{"num_hidden_layers": 16, "num_attention_heads": 6, "num_key_value_heads": 6, "vocab_size": 2255, "norm": "rmsnorm", "qk_norm": false, "bias": "none", "init": "normal", "beta2": 0.99, "decay_fraction": 0.661}
Each number is 128 + 24 x the weight over its row's rms, rounded and kept within 0 to 255. Layers, rows and columns count from 0. Numbers have three digits each. The size before them is the row's rms in percent of the matrix's.

# down: layer 7 MLP down (transposed), 1024x384, rms 0.162, rows 582-595, columns 64-127
# gate: layer 7 MLP gate, 1024x384, rms 0.172, rows 583-595, columns 64-127
# up: layer 7 MLP up, 1024x384, rms 0.178, rows 583-595, columns 64-127
down582 100:132129155135145123153130170158152143144130107110075157105123126122097157124121099104142105122100126161125129137127161121132128117128157135157112135130144136173130087123141118107171131149139117
gate583 098:176084152107195140118115110081150174145097124157154141138169136123152123093115127161088090161081106093144138150096116111147125127106108142117136116098103118091124134147144145121180101109167106
up583 098:119118130172138101113099138133118131169142156134098123113143170144124152076115139136108140142156126105129128131117119134140106044134140183127135130138148148144081088108142090160132131108100143
down583 098:151122134143082120120105151174095088128182092067102138153122140129090104106148147139136121109158087121162111109134135144125141145124081146117142141140120134127122065137122103148157130153146093
gate584 104:148137110136168162136144099122139163120131078102150072144119126102124120109126137112150140147107156138141137145127130146128142131127149158165118126136140101114138102124107113094128150105161177
up584 100:123113120123093129117149110123123141136119146128175155103061102131115092155103093127124089114115111105137127110131170108117137170097111102119125153136118178103131192123108113096153150094175126
down584 102:085098164126122087153105118143115115115118088133120113134103115103134156151107148142122158116102133131101133140101162130133119114169127128100140136166157128128151161113137150126135106136127163
gate585 094:185104122112111144075114135161185156108116105140127150132151136103136128141099122144151113103147175112148168103091143147154125174092088115096130163138142147155124121177148120140165117133127124
up585 090:173103121130104138133113097147138089112141118113103136082096144113120143094125129140171061113167121151161141180124127081147125111061131123140169119121145165140075135129123094117124113174124182
down585 097:122082123136155107126178118145128133144097170099126097137140157099094148118126131106185148120123134159101113157153141116157125092146151108146134115144149107168181109146160142138186137121145111
gate586 087:109129134121133162150113131113165151105132112111108164134148168129169091123086121160163154127063124145093173142115177152119147103161122139149136119124112114113132107136129164115179116126125110
up586 085:175131145137150134126156120138162109138111099143098099136081113182142187152151133112159132131133126127147102146122087112150097099105138151101119137141099130158129132107110135115087148101134137
down586 094:157111115084134120100121146118157136124153123133113156171121095111087090154123128150119137122122134150125141102158114136137160166185100123130148133162151147104120122139119131115155099100138110
gate587 100:135129100147121146138149117148090142099148100175162138126094176102142174119145162155147140126122122104145125136157138149150143122168149092130163143171133137164159061126101139095135137130122137
up587 100:117148135131148128132146123117146149103104145101140100114130152127103154171146129181134121134144136106088113087105113119151153153110128095131101162096115100109102139114114117100122146139112138
down587 103:131143145179087114125113130153181103108182094126149128155107076148130172107115101130164083128131121113140094111129110095110115112159148122107132093173106140167170098129116122061137180094144130
gate588 107:116111137140113104161148131122113125125137122138070081092165122127136119103141113143133132095131153135153128112130133099103187106145108187123139140130134125101132143135095098155107143106159148
up588 099:132143126077153121109147135118130112136104162118116138121100185128115144144113147129178113132146144157074086129113120151087135141122099103132130133122129119104134118108143129161163103095147106
down588 100:172109109157138089105143138127078169129118133125122137143128165111147142132142148185142109177173105117102115125126155138134132119154097114126080135110114163145123165076141148128159092082139126
gate589 098:114124163123129105134081116126162118160188122099157139143154092151129149124112144117139132167155151129132133160134118122137128152095131164103132074116114107128170159133134109126124117127078095
up589 096:102145154143132186083129113115175149152150116083150168172118164114123092158091147112109166151101075148159162109126140146106128147203162168166131088122172077136141143149125103154108104143107118
down589 098:091137118099157136127069148099089147151164145132160091137166120095104136117123114132113126156142144136140099136155110121115156137144133116131089140119068144128108103102180121124164114137133113
gate590 107:119108128148146132159107121140112146166129090128129078128131149128116140100108109153124144164113086151119139120138088157179119062122116139128125142125127177083040132144135086107110151175129114
up590 108:122119160116107130170157163142168106132134149132142102103109129125126106146098087129170133148164125124106141159107133095115153176101125140159156138067108095106118069092123115102130084098172119
down590 106:105141127100117088150100151145136124111100148149100103152105124136104093143151115123165117129153145067157141149176135124167098113131099093113161141117122115139175131078154139151126109083123138
gate591 104:114108134165127132109134105147156136181142114128129111107121134149091109094124095142129090138086144130110126134108098134182143152104125123088165133151121138167175119150073082176121131127132146
up591 101:108146134159129113135143138093122177079070082127165135096145152088167112154153083086144113110112093126123116112116104103094103144150132103125135134122102118145160182143121117117133116134108132
down591 095:057115144125132070146125146139141139117130106090143102069130176106132120182127107086107105117164147130090117121122152152155126148111154100141150130172126120158120133147110158109132156081124148
gate592 101:141108086140153057159108118107117111088086114109096101163087143105110141145164116180136088130079148121088125110132092158154114105186113091112094110142148148115118127095154133142147125143138131
up592 102:129127107155128118130099148154100133148126123119124135118175105184109136124117120150110165135118175162081086139142128141138110158095121100100177122108154090095138133108138161114120113126124134
down592 099:132120147161116098138150107169121130098104120123129081169101133116135174194127106129093121141093110118126131154124073168127126131155111120165070117150141153105104115148139112133131114108128105
gate593 097:122095098143112139116092124133162123128145159163169118158124149122121101163138100176093137143137119162143141157166122138109139089142089136139137105139134135141166113091111130128140148120122163
up593 094:103139132140119127148140155089184078118117102170070120094144116122178123151140140134135112109113154171159121115087127135133062170125068192068154123088143152104155160090131131120150109135144121
down593 093:152165142101128126120132132146116139094141145126134100114127101136127127102126098151152120159083154103143139089142141129114132113070155118152112101158122100127157129088187114114104124098140100
gate594 104:088089119119123118083139140126097117120189150167110164132104164087148151137157175144132163099102144160125092115156141134090145174152158106079128141113114161164137130128120114137119162152122167
up594 100:113141091075156122147134127087143101125086144122074139085137134144124125151134140124067127100109066108150158090128127172159113139115116149147123137139138129127146133137153080152099099156089144
down594 106:161147128157150146126159094144173121156148113101106136135101101164117108123133121121112163094146118115118124110119159121139158100150130145134110117103183102074125138139125110149089116093099133
gate595 101:111119155160073166093117146126171164125117143091163121127151156116139098151113132114153104117138113103074120152114135089119077098168144146165136116147098101152147090141175155136116124123168115
up595 098:139088089171057160140175118125174162095093117160097142142137119103131140129088127147082156106120138117114135130109118136118142133105129152129145123141136128122119112137110132165120149097131118
down595 105:158101108141108125085122131134140135155117158095148142087084150166185144136127143161137141122139120174063106167083100114093137100101146149103119102131130115129133137109125108123140157107087134